Each number is 128 + 32 x the weight over its row's rms, rounded and kept within 0 to 255. Layers, rows and columns count from 0. Numbers have three digits each. The size before them is the row's rms in percent of the matrix's.

# up: layer 5 MLP up, 2304x768, rms 0.0384, rows 670-722, columns 512-639
# down: layer 5 MLP down (transposed), 2304x768, rms 0.0274, rows 670-721, columns 512-639
up670 103:102123091088148084141128189138123148139141180104153048096113167092093198152112118126157120111114146110164105095094228122185132136057109111116133071128071129159132122088089156197093115123127099130122084097109125157126145143101144140151130182104166115147132123085170105131084091155137178167134139202144095075073178118133130181127137137114120151139176161127119127201111204141134153109078
down670 105:137162127171084113211053112136077130102135120112165084108122078143157101147168063193120141098130139155138159189130098136085159116098158112156095130101112159141119101082166151101145090170140128087097070119108129089099171053132134118057136132112058103060178144086112097168146133074136104176189150163109134165126187141114066096053161112103144101137120098087134118117115118160140141093165
up671 098:164099070117167188160092114165167172152149113177086142147163088163077206214159092137106091130105123118135084129129076096186146152102155148089161100089103122099200141066136116223111091129109125127134142128120183128168056172107113123100126111139192185161130094137139175135117201144153078127158151086145130122153157121183137162089201138114147090147136168093147118163158092156163118088115
down671 098:194134157128103136120121133152152112147094124171139188117143088105092101124156161116060132118110125147130122163136072177162141074134128158109113128125138119140136144141118093129131171138133158160169117081135125129139107115135123124079177163142133145138133150155136120117121125119130102109120116121111110111142125161146134165160125139082143085197141130107055137125125118088131108110142
up672 088:147135064159151179110171115142102179199156149101143152119128108180168163151168126110144148142173161155123205097104162154191144125188145144093143137167079118143126100113137125172105082154135158063079119118090101148154122098136129116080049114110159142102107129082151118060187085153096138105102180157102106116151144198182145195167158098199124099157100113096137100176157090072143134121047
down672 088:182146158104112088126164141143103143108055121109125187130166173132081137136059132117120114077175186121121085098098135165132078090152105092104092121064170167104103127150113104107101154106107133141106142152070127153133111137191151141106147154145080090115129074167120142119147156159123144172142019148113110129128082141131191142113135162109156181099063176190132144133139151114156121109175
up673 074:173093122071156144083126101142115152098140106093080129054124075120170158155120108111136131169126144118135148184144126119122142138110125161065125098135079141119157106072109157145122148073141108134121120085098103157135110086134141081144119151166125190145143141116166104125144162111083161135084186132105123169125129186171145113107182131112173103155115147154165150244127114101064128115120
down673 077:116096171195100081118121127146151130185138120174148150197137150113088107128143176129121089169153120137142121104126085138089111109112085105093128147054141147149097045149138147067127113133104101129119171164124101125067114164093122158101151160122046066129079148120081167147157123127171141106198095158148124094080136049141089150076102089120142133127126125116056139171135137098172147129142
up674 101:101159108193170096140142153141088145070110157163122142141167102106094129116153146154164104181124128138147105153145129176174125132173144157150131098122041140086127147121091120088120141099090083086129102071112092147105072092085155136117155162096198144157168121140126121070153093143155219115131102170091148149138097091146117099113150110134138100136077156148098144099158133125169100122143
down674 102:131139116129189113132043081073113108134150178101126195072130090138175122086118173132082117140137145145152123127133128127170125140155177123153211105139084150131162149097137129099123104164124115176113093106119126133112172130137052104152159167174151163100166097083156133112127170110103174093165107149057082207151153164102186119127033144129164153147158177054119158141139119144144099107172
up675 097:116091148146097084146130116087137169157141151121097109211168145120151132069111085108166205182124134175166130148145149180152069167145130127140161143136089142147118204131140115079131084135138159134130119080118121163148079135105117174114109168160160152128113103151190187158153134102145170158186110073101133145166169087144099159084120156145086111157142132123163074141138151139134089123129
down675 097:112139131072108112088095180143183135145061105109098105129153146174095222131113149182154151125195072162119193125097153118136097164090115219151114158129157105107134077145131083156134159099121115105137116088106141175099138137103105176130178181141139140121142100119135077142181121119201142110151134110168148138132112204123097068135200101116131109115142131118160159090154116136149177162127
up676 095:091121154116136125103125087083111072103132156152139102122113185067096076131146127102171193125153118203141116144153128139104137157101101120159148134143193092180129169126132161144149100092160124110146172062084144122160053132167092184132095131131118145144125101158119150095091171135123096154148133095083114181164096104140171152120156156119115122147221057096098126123148150127180095136107
down676 097:138149077067190102111089118198098144153117062073128079103162136098089116133127129122103139112103111170110116143116139080128158086101110123101125077122122101108140107079133137156077133167176135126074126125154113148112155123089141142117132125069111204128167117123053103153119151112116111147132097094134079159140148104164185166088122171087152075082129141150111107050111111097106103125170
up677 085:072127090143113151126127104158142114081135098152086092090172134137077119160127137133130137054142176160114092143091156115114125069091123142115178097120139168154144135165098126101164115102128151117097193119142114145127085148149127147177198154139103112119159195141140105126165128082056140148161108197138101135148174164111129149137099137150114127104093162085136069168123124146105075167065
down677 082:187152140079123098145145157149129123128135174136178106186090182149105108115127153172155186125160070110119118120178101085131079106135066139150123071136189060135097076087136172145090146176132104140093088121104151166117109123123113148123140182123124119130092110129140150177109110112145128158132106152150138081073170120150169127110157094116133114110092093088121187160121079131131141132123
up678 109:141179143116150152147093131157111138090118107107106106151101190129160155142117115153095140114133109100173133134118096107142112179109091072165123094130152105146084070111147139073100103115151111167145162151123112146156159173170126175174105085059160152119111099098109153101145126118136101107175052095100152167168095119162109135134150126154123188166164066156156113094133140168108131107210
down678 108:127128154182165148112078120083145106155130111090170146119195140084133095091171117127154166117140143147129158062128181083128140164157177183149146046112156115113136157126158141138118065106122115197146131111175140165134146132122106131151139073087141106128170097109105088111194174142125154054177138073122177197136147085096144091161129164144132077154188132139093100121096056143095146104161
up679 102:136120070129173133143129163171107088118192152148137110151080089159135093147105114174146133154147141089084158069153096137096142196161155070124165130106133060092160105089152151114145124110147051108110070118068074119200116164092163159149135151127145118109104175152116142132142163072091132138092100158171117106151125097109068112178120132150090125082156138090080119198067154089126131117165
down679 104:113179068140179120099216142091113169058118131134159102143119063143107128143161169122111130092110171116170125105165113142114156095152095118140117141080145095131125131134106101143182188128111107187124143176108145137115126150132120129100152174138144127106153096132093103158105149121085077155200119090139100116132141095197134126103150124126194139113096175094095136090131103116085123127123
up680 105:166099148152106120139154130086104157143076174060136163162105143124152106113155079119161157093108114085145107124148104150126111164115116079083151087124112128163164099061145202117168139087154100147134070142088127125142127164197151147110069119131170187096135095167164169150072072106070080149087099129071110141127106103125120127126123068198105113167106087148161128131117134096159096169127
down680 107:057049112146136121153160167177122099185146090217159156122136126172116098122134131102129102077133104135124101141138100127162059122086130153117127118093128120199136114132114130091107131138144117194091102127089058157110116149124097127148067098149150185133141132117133110061118102118138145132159151136147095187133137102152111105155125114109087135189182202134118119115141145127156106079156
up681 101:188111129106118059136123196109138090135118089040105130171147116123102150171155132105103146176122152114140103135164148136149120145176143169155153142115163055140137188184085197096130175116100082051162118135170108165109094085125143108159140145141096145059135128113123124106150158179169131139130110121129144206092092124137069119155108104156143168149212158175141112097145121077120135179098
down681 100:080120154127131132119163138167063090100116132112128207102077125164078149107123141127180143153117129083127105087101115092123088055100147140124152099129103098121160161114067072181134156120120179195130197112137079088148127153118132089150122117103153112127112174070127092183157165173153142105117160090155115121122136126107075194101206155219171080126152121110143129155136130156129119132158
up682 102:141060094157118138153126122127115191161171157069182092145105153055107179109166113094144080133103090088155134125156082096100121190070159182138172082107099146138123150114113112150149136154135117124160087164097126147170110097084116077116087122129106137127124135112114095136125140148096108155135134123130122171159110083193165130121111088126113135068142066127092080121087136119118094109062
down682 104:152106175163195135161146113117149052056169103110164145136153144121128122074158082132117171170163115113113125128132146171145157117127074132116111125101160115138100140128100130107145143094115154197147121155092110140110054124123160131147129144076116139106090161155181124111102110133116074117112135071097146146150138103154143106113116089129109157160150088123165104165127144115178170137101
up683 100:175185155157154100125106104135098106114156167170144100099079127097122116083116145076131104103176081161160136112136135120133153104108129142102117173107143135137166116147144166093078134140135132139088110175096125178095076168115133145091109115134144073099072181091099152109094113139105189201141077136033078107174095083195158114145134137151111147114138107051150144089153093098145154131084
down683 098:171145146140115101126157167141152117143175129144129103183141146105149107132159164125085084114138143149152114175106084100112085133142137125146080107050139159155105128135112144155119132159137069103170114171092166177149145132129121123090143147130122166144164153100153130178141117112117153185057164143138122137133144126135116106157110102056108115192101128074187123161096183135091140135175
up684 087:128116148120044165128121116099108155065174094118127151112218147102163146096108115181141142136178113189076146104112139113119172158156065130125144118142105110143126141162144117126127185094088128114103134109095148150113112115162133054090136171116163100096097178102141156048111128155088135068095158154104132174118107060157142200084164123160153150130131147137174186141099111120176060138059
down684 088:096141142126038093095167130174144159132172112115220148133149139168112113086136215110159107131168093144155054050159124100159090102158128079128159153145134170131162077122167166118079104181108082177077121087123184203200098150136060130160121110134131165158150134102115165124137172094132150086114071167140125152166120138115150091140170096162115144144115085101138093150143173123107138102099
up685 095:150143116172147101173142102160136128134136177137107186092150171096087128134149089163144161151157128129130096135136149124130160122140128170171154068116121138146115075183140165047143132168094134143191099114066112115122113140140121090148040088143117106123169123119122143155125122129111107160166088129114162071118138134088168126211127111134132146137144065130137115151125111184143137108080
down685 099:061131053133135108144078168078192125113159124124115193130153117197133139161171165127121114114127218191140113129102138037114146143104051188118135128129141110145089128127105142157147129116076128143075199117141154146156150176137155159156172139148127150113133105127136097111081091184185120109108098136173122110055104137085111156122119145168102140142118097143152151117120117117167124115189
up686 107:126108100162141177151172085110101147069126151101116115175089167124138097137132139124078152157103114102184083134063179135159108156119106113121071067123134087113170149119112183133131095175096059058086132083158131141113090127125169129120112140155130120110061121129097179102164097161152153162099117148130187093124122157110149155138093097142139105177133113126149155188146152096201079108150
down686 107:212124092156116146087117195083098142117110085101097119185187127097119121108095206166108111080095147092146068093157109124077132148175156111132126098110222132149129131120174093157106116089154158141135119110145133104138105124156106152130148131156133078126113119103145141074165129097194136163170110145196153153125130148148097113157136137061173110123166093154149160096148127123138157149077
up687 098:169136163162138157087107062117121115120093111132151084157170125175143176087097100107140136128088101110125166109128178161122116097150081091101066076143137146136138118166140104154104119222128167159143116166121109166146123094114127160147086078110099120154103145116118123206113131175133186084110063094099100132141163200170111116138112122101102146147107125088168134137114181179115143152071
down687 097:115168135145161119065112186117189118117113159115112128120068170105127141172149121140060136103094134144139158183146093138104126148113123171062169097094166150162120140125149073081154130138186118107136122116108120106140099141086123118145200134121149114145110137118135105144125109100135165133126163128189142208119070102149174137145046112090163152161129161096099168191109079133137200156134
up688 090:125144146120075166171072171149118147117138137161169124143135156165087156093124055161102104091106155151170113120118087078191128114106110085104148170135133177159112100095120136109126163115101109099085154165104092135044105088112125100093108090104107121125062138117165106076152169086082155146112090127091093146167186089132151134113086137149134133033137115025167131119170134121155196126160
down688 089:179110137100116132133136113095140118077077121147168108099115145126153077088135124097190132111087058076121144169143154153057128115175112165128092093160159145099146151102176080148184162137161138073119126107123091123128151137121093113161090053170151184051140178188147077127089088151139132177135077105113179172099158116101114134119141092045077144079121090158102142103181126151116137124136
up689 095:160080145170121148188194174144148177106148204110119053054074119189190129175066123122097090110075161136173164102174215161125162130179129105179100116115109153125175092073121156109142106174123196153116122126102153099186140224157175080186155141130157107177102149182083112157084114125105106142185038079107126064122100144161139121126150087108077096117162131098106142156170134124124145069068
down689 098:134127099113158167146167101135172142160078197087151113136201092099114142095097101103115147168147150165127177125159136083066134128148122180157211097139181156093202149114102103118174139156136159120113106148142124118133082109103105108119144145099147132112123124207127140113156110122148098115167093095134195164137121148098152102074106139090146164122136130165149121187112089159112090120173
up690 092:168073080097157109071168111109128157166147089153093074153132138162123177145118086092143099145085145089106143154106123108171052139104157122140144194111124175097152140206157122061140120113102094075216132109135111121132088113166090088154152118094135118178092154118165136101084136125136126103149106131138102141107152078084155099113163138103100150160164070164078190163087153161098126120107
down690 096:116162133153162128151097157144159180116108091131105133229105117144116152130140082172103087139176186120088123092183163078126149106158171114121093123189147138130135134140084104149107120098170148145148212118147142118171105115150144099143155098097145166163105130155077168146153194092153114065063152111139142116104138125140105114155090144100026126183100106094134146199098174145197116155125
up691 096:104119101156107122144119145132104136118101236073047106128119117120130103157173136121130173065080102097156112080156156124151160134096102132142114102144069181120150069075116163125126145120166107154123139145067083118126077073119182156165139145200137070099147086063127081150146145116185120129129094163143149071140155178085134162122179146142052172111117222173146138108073171117154181125103
down691 095:125145144166140081157152163155143103113161113083127189177185131140138184125096164017118158172109143165151159117141088122140131074120163154139120118139136126166093069116117134105094146155179115133151090077154161155081166132138140093121150131141090081087090152086043141088153113060160135110095081165086140123130154155175113132062139157133113111108163199127140137147157071128182117117169
up692 105:121104151132182079146122128084121154137137127098119114152127146169154111129091094095089142165108145181134211138146048088168107179135130161111171113068132085077134117162122083106186127126140091110137110141064127112139177070143082071093147157062131152141092129190125106114128134160140126119201104112177159160093118100148136162128152103164173104120178074160095133151115181149132106137117
down692 106:122147128172147141116160085091105145194151158146125127062117136133171135155101103125176085091116094218134118099118183078100126146171143144203155151088086099096157151167114152130110187175098102114108118092194161153128150100128144094117116145142114083172142140137110167136111114074138157131073152126077098181066151100117135090119109102146102106140061117143128116140145137143107125095085
up693 106:138104153097153099106143122164107148134168123088136072120167132155106162127096173164186092075127140116074174154133116174167075155153121095101152134133117097059167131146121132128152105176158089106082099107153115160138169155148085117158161150122136210137090159146110164143145152144127094150152096075182159112172136118135124128179157092157147146195126173165165081176136146110142121178134
down693 106:114131106159153056161128118118142157104190151117111099137094107126140135179127160111102146157136102171129078081123162216144099119117142138080136151128137145109138149132150130111115119152117080124081138119144106090127138117153141144125131138106105146118140103117139115176161115141127118098145081060155156078180157132080108152152126136134153147177136125109143101088103079080110152183156
up694 117:133095121181058122160141091133126084112176108086111119166097105151101155130119044092184113103077164155136133187098123149111148181111177146085137146087131092092159145149128172125114075115094099088106149128102123136150093055111171078142111160131107148161148099151131163121139136088167169159167094118141137127112082165140151101049096150159115148123108174139145111174162130141074158137152
down694 114:147138131108033175123170154145102079146066110125160054112157137174149133109132095122193151164165160108071130149113112120040102163152126190184109092114126096104116146173097105087137078134102091173130125138070108130133213091076125146112147131159147162142078128125027103146148135101138114091137110186167077152082128137148117137120160196169139131118144168125132184170133102099158184131109
up695 111:078159125146114179170102115154172164120103118195076043156099105173121113077181122095102209172133141130114130185130159084101140087072124175150109048113052125110132147086156160135105140150133142115184122116103151156153073164136110150129129173113185115163130081083135154134151094154150153139158104059132108091148177135151110095175150107120123111115088101114077090108152120168156111037153
down695 109:137103103111112135171095129156185143138110111157128156206101160123181126152115161147148099185127101089117148132082182156106153150126116141133170109141126099094131150097210141136127142104126117168086113135151141144185123112110097106116120094134084152139181093176138124196182079170102113158156118150163142080173071123099059114148110178105109131094110174118153116120134164143122162089155
up696 100:096130102170128084096162135104169122126079109185133144070082092165175143096184138135224077175128107183122085119109137148138130125146157156160164165087140141134149181128101085138093067079098098162136121078091107167149110132164160137142168215136134113175164087128191113152201138101162120108101136076148127079126194106115169138100083111117085122143144185096124101136129166152126113065133
down696 098:185123149131157112083164144140135125040110092068156117153216088123110142049127102098143117190100170091075163133144133156193091120094156107127113091148166082057098094141110055140210116125154141096143136075106146100098182094155142121157136093178117085098139055089168151094158136053087109141140093146110134136112115166130138132098145052145139072144171102154149121158117116120103124159157
up697 087:184110104111117110137121137143122110136199066179140072107193147093117181133126133126156198048138145133142149096067238224148122141181114130109133156177096151132150076101122136161181119108139101083124203134179184167157165149167157084073118079110158169105062194155162124123159083195162138106119093138088096132100119104165108122136117124139154176098163161110110140147133145104096119117133
down697 089:150107143131138131192132103070069129184117151147134187112128127133179123189118087070122089173121146150135118105105104085118124160126027148144106138096072146092122174195122091102095103208105159172139098189116103084178142101128152186156150140153075113092164138141151148076077143133145159145157074134138099052131115147127108130127104119167079170128174121145103138114207124041135168116160
up698 113:139131154108125147122149124157074166084121090166104079070144099114131133080106090080159127086125117188153178131141142154125131117187130112141056125162108139075169121124078169067151157153072084092074116125134086116129102144135212126163103117123160137157129044126156176074127123125147175156098111153118170123103171158162156098107144112119080083082178125123140128119172185186073110087149
down698 112:120132114114139067162096160112118155155165147130152111170158087150145160122127093075121112128084158185071201082103058129180071144204171132202131136122168141088120155124151159105173116115163128220061180126136138136105113117206080133108084129143151154088156127118168102093128110155116123134150125157093114133128088106203104122127155098142106183116181108171083084126159102098130179161103
up699 074:121164169110117116136137135145146166108119126170121131180189164095057179119134138116158178098165133127142113106077121162137140139095120110112131101110155090132133117103140158108127086078102098124110178185221150141113223188121148177074072136172096132126096203086115109123096125099147104134131139093125107101143161129133138152161085201149135157052113079114073121163149117068146146123158
down699 074:105102099153149136141123141079041172121110142095132146044121117163141083147124125164080117142136121134145152172139130085103134131104111132164102134180166146120127215121089140143134094130122105150197117072046126191200046067130134135167182108106154150133166059131130101123159110143080087162080088125140169131103107148117131118080175049130121114181137154126130111097124135134140105108124
up700 105:185123138143106153126160094110123126171071156118150153125105123115077133132080125115139147138176133111145166155149169130084138141118100080145174128169121080116104190120149145130090120132123111084125118118168078129209131162085101071162196124149131199120182130138107162067131112126099138110144084162175110123121186155173189111125099148173103174133111105145154097150180141149097114111159
down700 104:140079118141119172097137125076120136146070121151123100104092113136136150170062109119149084091152124115119174160113198138105197108092134109161108143189132157110177056136142140116089100166106110087099086108147126094174160127157186134165160120130091152154156118101169155099165112102132104134157102136139163170120135136135138149127145125165139110127113107137098211133147170114168112135142
up701 105:182178160120068112159168165138148169164160090171182140162125151122101106101143138135160130137114120108217123097083125130154149126168154089148057162140104068091172151127149098142128121134084101083081102151156096130148091143131133169169079094065128113172121118091141176139095079160124106137160085155113117094094150124088136157179135111132111128112196106094076139149120170119125112138118
down701 106:145054119122095159171125163137100167141073159130134140137126103160112072133088122079101107109156155144143189137119028135104102135129125158103114160140159171065159122163135163146163120164093119185084096142142133127084092153136156133158112105107220187171086116109162098103093123160145121181166193117057122054131122166155156134105156175112145145154112131083116160132183141085100164177132
up702 078:109148155168131084085131067178134060177105131096131191120110076105196127110093151111157101147128099128142164112081181136141125157141136185148114120073089201126129160179127149137173070118125201080127162118126116156096107106086131065071143139112174158115073154098187156128162133102079156110152131144139163118168152107127080098104098186143157117132146084135140138130109171104171120094128
down702 075:132148121052139145193181160143156095093114114120111157177135150099096105119151102089149169172181126128114153097157121172132136147158120076155129110134088091151095119102130180138133135137118141136151101129056117124110123163169133111132138101159151109117167145095107113130165149170131084132160078124131089128138153126116132141165175114113126143145135125111098139134150102139153138124106
up703 106:125132136133134113128158116140091102172172107167133117130120082091135106092145107051086116071076090163113124073037200138124151233129148134089073148112166119147130151095140166117156099132172168103133131146145162120144112098125148175140089107088060150133050135141105124086195125115117149104196088133061115145136147066113176048125107189116104164099192154099136152131106105185111125174115
down703 105:094116112076126189122148096125102132139164177108088128108095164086165122136108149085113139114128169166129137120146126106137104156106176145093152138105178153176148101174120141084181142127111144146122170188162115139047131142158093139095194136127156064103124184100116171137151158140146158100078115157147170215119128107103071104132094112065124160132105112149112203095082081078121120139194
up704 102:145120141089122139131095141146131115117160164120157123131092170157137120130151110148142167106060102095171147095146171125111138122149141104135142187142085104107204136136123136090073102150140128155120115083113078171117146077111138098197123117110081133184109104135101160144093121151115168191181116130098111156079147137126108174155170133121094166145117180120102136128120074148158207120118
down704 097:151133099096178122143108132160129054157084116125165139072127123189088162105189123132101102111101132164111127161145127139139116159129153109156055171167102154092192147093110139115120127175188128143087113117126082120092116156105158096110094141096092124167117114112095161177186101076149083131131130117076123090072103125179114142114182155145091169119093125122128117090144067120184141138198
up705 107:150127094125094128128130191093087185101103153133115153140129081116155140204130076109120116121153066124126117192142137145126119088123139106130098152169065151155206099091066143128111103096075088140136119122173115122138131128113089112107163108119066161176174122171157117105133100082195144186108125137167143118095096140154150169117098124095083116124142129106219119128111182158078143127154
down705 108:127122146096124179165150196100083146147126165120103123098163177171123089188137134174093108126174104083099101203084109112098129126152069100120213146167095133148162119185125067069118172156095132162131119131122107091208148102148149124135163112132127114075194162164117118145097080152127125142112082129101173102120104205111061109097135120155204129136172079127162171055145169100156186162141
up706 084:094026117185128161065141109130084155089170136123124146100099082148144134072153129101085155150125144137080123118143124115145105196121153154088120143180154082157117074156156137126084157082150099045134141113073152138145130107149138131161140142110117124123112153158110121122076134136148129145117121110109099144136120139144148145098119138061109062190137110127152155179108071112154115079153
down706 086:131130120098170089057141120124135124128159019114101135181082183123155153115123117137094152157114125082096119094077151119099133109100140106113116107116123160112085122104144118081156121189148107099173078143146112086107073185153088157070149116077146119172092166106129108180099134126069095161101127173153119118118162123184120086124115093086116152099135156061090086143116124171122157127153
up707 100:132115063173071186116164097212110100136146115154108132107156076152172203137099085078163154157168116170167112119155097145166140132161136160187181127192101162082170140108091120099103130096100073146122130111124066167112147127136158117161134153090136093192179141141113146144112123111131140148088112087187186130150127063122117158102165132126134145149120125117158126156117079113132072103133
down707 100:140098181167134170116140127127146127145123168081194141134104175094132183138122037095101107085103104076156115123155205172122116133115125115093138129146136094063120093079121113122134187167178130127175159143147210187123087169170148126089085095123054114039115115137092184139101126101171156129120148185132135105096123123180101180138095120121151072107152160102118174139134117125122121135141
up708 102:076089142123134132117099123168172126165149126177141107097150125109125088135086143121157080099164085138101115158139085151137153158159148068175117105125143110126185151117102117101071157187099181128150101083140061189106133158099174111135181139085097175152186124143095169066129087149107167179103159119118131123168164154146139129118140071149159136156111147120149146089128152195116140093119
down708 102:143099114104138115170086093132151137163121123061152114104113198152081124102104104102076183127089117071138105140095116134115117066063148146151172172107140151098114136110108087081094121161204134106155163125101127141169150149127087138124094086106164098070209147088123183197152098156238110140151058168113139145147116085158105138156098143092140045104110133138120168128061165159121067119183
up709 109:179130097130130129066071051102138113145114087083154162096094125118123141154138077103142161150134140148143131132138143131169161092111142149145177153190135089147170126130105128173081123190121105120117125088139151088153055077098086138163154103137103108142072184108130127132155130137152085108079111124103112176085099145137080132109099095100102109121172189180143180150125102126113158194127
down709 111:146137140145089187137127113123079049139157145126110082115111139132189099093162150100136073151103124140126066145115104139141152111061118083163106158123183194177179099146126129071123091105125122080131131073127191114157066142095122149107153115131134117100112176159187157166123152089128105088177142124159192137096121171140131193164161142120111124104097161175124104063143136118107152139095
up710 103:089159121101169137174104188131139136079134192138069128150115123147114145143093120117114121117131120136115128125081168133091130134115170075129154143150086107104116137131061161169152101105125096079092085096130132108151095160054154095134084200100142149179101156157143085137095100150117148143121116143071091159119203134140121162079104111095056104162115105171109153103090186149134154171141
down710 108:155134136177161108160200151196097100146188182097158194158172163137112179195188136139101167133121134128079066095114167177140099117113126153091123112160162141132161110120126148134131150146140083096164118118071153142132133139147177085176115112107140067079113174130134138127090122146167087140100160142112101114041173161122159101166143128151158109116103134109158147139085124135190149083093
up711 103:104166134163137140118118098143122132122143098129167079097103103086073115156192167181165202107112152142094121083185136143147134116112074133104112142137043136169107151119153134177073105155152130149184137114107171168099108139127112209078132154152204153221070109135163150104131157198175073174129099104080142154140125134126154127138043124094081165148133098155127131117069095118137150065131
down711 104:183136165131142207150144117122136150122138147174080048160128113094145135137138168120090132171134081134093089178147144141127115132092140149096081158168108170119082165101184131146128180143149122155162181130122133146172109162102106138072137181087190111170107100141133146132201179109189181085173160148127106091153086132107103138089101147123134103137159127089155182130149114110080198114098
up712 110:123154133113000111132174109182101168071172161143119134121196167132105105136084124097076104085079092129157081163132153194179071113088086135177127131066113100111121123147077134088155108125132160097142125125150109160115147156050113105164089141128112163179069169094141162123132098099102117116115049125149096136175137139110158103129175110196197102175135128124081092114118094162108147141150
down712 111:119061074143123132122107104107147135119140080081112122124118117187109120144138061122124121113139160073093128153084142123106172177142147137177119067144077133181153084133133161171107136043106141140118154092107156149115158114049121091115124112114181196130102051109165137107160176103128153080063180127204109180106107165113078123134138077143097080139172099079068129064084127080126025171164
up713 099:172133129086071105110173164128091067097160069116149143129144144119067134064167135095190095111175061163107178095098090156118121217174127158087138115122117103091119125104075177116165118104092087119150177129152095145082096142113072150101101114155142152120149181130072087156136128128139150126156102118114073139141151152113119126127147132148130143161100168089170112144136100129118127104146
down713 099:072147108172095104105137136086187139153137145050131101121112163116161111081137092115062106144136157109133179102135131109128118174158181092094080129163111085141151111117072138142132092118147085111117062157151151116142106106138128161099073133149149129168083103151145150099128082039095211130144106192174096089074153220156112114110101107136126190164146183173159174147130107080132118160144
up714 090:128170100145165147091118132178130119112108160091150114089066134150167071134182113046144173172150089137070081135185077154158134113114145081109073124134127137133168112139120116076098113129157071089117104105130174131136121089130113114227096158157168128159113153109101131124141171102063130150144088112110093162099151090071160108118130141103069122191139074139109145151130162144100176128182
down714 089:113185141184140109083095078089109115158099138197114118215068152128095186098130111182111187138116062159129117134160145113110180145115148121109139140146078130133142129109179154098114153146107095120108123106130112113104176171120111126080128095181068074124124155151161146134146136129062144078141155054112068105083161161156051092090114094134113187096131161151127096161105122146146151136161
up715 102:131131086174091111074127156097100141090166135144070112093124099165148115144121183159095190180191158159060151086094137192105170160083098110119149124107104123090158102163148152137138161081127102154163139104089155146144164093149113143123125180133197147114121070160150165100109160143136092161104121132122123114115131185090080136093193100118092099156192145090130164137131138079138128091153
down715 099:150106074178108137107093124127132099107159075149141102139117189160102147174150123117166128096143136148158087186158124126117083104071113057115161168088129109116192110152158039113107133116153141140182149123144137150156201133118143189055125192078073115172103139065124138155129097123154085111145124108125126076108125092134129106113136138177125112105127090135144154136102154114109160088157
up716 104:049116097172125129146153129112101120149141128088186085148127164161191112165159147102173113148160104173144139073121092096197139143145146121141096059095148124111068149115100169113171149109103089085125071069159109165139132112145195151139096141116171165103118083134150117116138117131130157136125110100078088130074160141132143119126137151136167202088177112143094096161144102118180126088161
down716 102:071108137077145179142147103122177134132199074127122085165128114192112102110134162125113184149110123079121149087127102125151160119114157122096184139105157148156087107140138119162128131106110192147168116136117183166117138073135146167126123115122051153087173078140168155081179112082130093096155106062107147132150187091093101096152129113126096129090126130077079092153112081095141109121113
up717 089:128164088080097144176099162120172153099115178129115078097089186133127112096154129163152158126158153131159151155136125088081113135192116096080133092133176080161147090113164185087102148179150083146142194125111127137161150107111136149112168127164181098159173162158128119100092158163120182142165103113149162165076159078110141112127112101120169143114142184163122142160119135109103136135102
down717 088:120126158189107130151167141123162223085116158076069120133127098148156106105096117171085168113132102153200106162089121160104077127105172136119122151139134149092104147141131160091097160107078120161145099112110156149191132163146083125173111118117165130106127105138139116110074151134094079189175126152112160153165130159118182121101134121157124165178083112084139119115108127106127093131119
up718 110:093144157140105137123118159112144121199133111102132136124126207022117111111043102119137070149095131120114138112156101105176174115098048160141112153111107151126104161125121151092204131126139086106163164158137150116118157166097076134109176156122142080168121134156113132085145136132114092155088096112161134049078119071081141097092121124123106059160092110140160095076093133113038147090125
down718 101:100040158111167109084129083141096123166142078125154129120112124092138084106103110129143105204125173132068126157204156176089144095105121075118122148082192170130157135116150130113096092137081152139084129144129107121091109127107147121079105159141134148192182138151087110136159106089116053121119117181152118109110140111107141129132118082110127063133139165086121117081137097101131164086115
up719 094:068116098153154114125139129111119168134134130171156147114159106117135140095125062076116140169133152147119189109113150082124028129172106183128168140141088087097099144116108139136095102104234147133100137119105178117120068117086126110144123185108152108170137171136123101113083110106102115183141085150116128135147157131140094053160197080124143153122114110140096117146059185109080163146142
down719 096:091199167181194186186156117097178121119103141126110115091111180101133133131142096106114147129137152108117095159101176107102176135172118171091140145139098144109088094100146146202112123082145158149146094179066159103102163090102133178093129097181131062134121143166142097086184137168136122109086154144140103077110095084135148140089182120128173143150095107197171195078074140097090161100070
up720 108:122132121051084148143160164118113120125184209146140117126155158076143121175084093194085148114127153128105140099127112142123131130136114047148163147148119111089214098121169149175115112111120176132178107130097172134080087176097153109115104090118160104133150083115180106139166128109111144104128145176113102158137155114109147100175097133110146110100063172113083158066053156103113187118164
down720 105:132100186125131189119119092099105141162147056189115124124143158149156134183167082081083115140116099134112078182086110181093122116091119056138134156126124163100138131166152058165097121136141110148113143151112150107110141172094135208111149187085068188110126117167040161156141148133122131100148106148117150070127132123107143115108141080156128123135121139141109153098157118073157136104168
up721 096:145095148145159110083145198165178073109145144194083131179172118097159137157164154134149133133172145111160154134113131151118134173118134148167078067156091126092248144087117149146115087155129085131155100112098154122168121063120122186122122128134133088173168135110165092094095081122072066153153139146112149152043128121149145109105188133124075157058148130074095083033118161138163104072180
down721 096:132161131153113182125130130162096203098163141121079165089068134105105147142108171105112115085140155130090118161170112138168107117218129106147138143135107136141119155128160170104176152150160134170134095176032090158146108115132115130155156147168111137122135141141090098133168082086104131135162116136119066138141120117174079137148083119130137119149051116126173127128093119061114089154128
up722 112:100117149182061105163119138146118080081185149098201129098124136162151132108094177145108158167126110134108176091166127112163177154113123063081170049106125116113144097139121194138118141143156195134091134120151165105099136101180126114155115142158157157150140084135128118118159093163150106178168117130121093072112083107157109152081130119138068129173123165149131105117056082159181099120183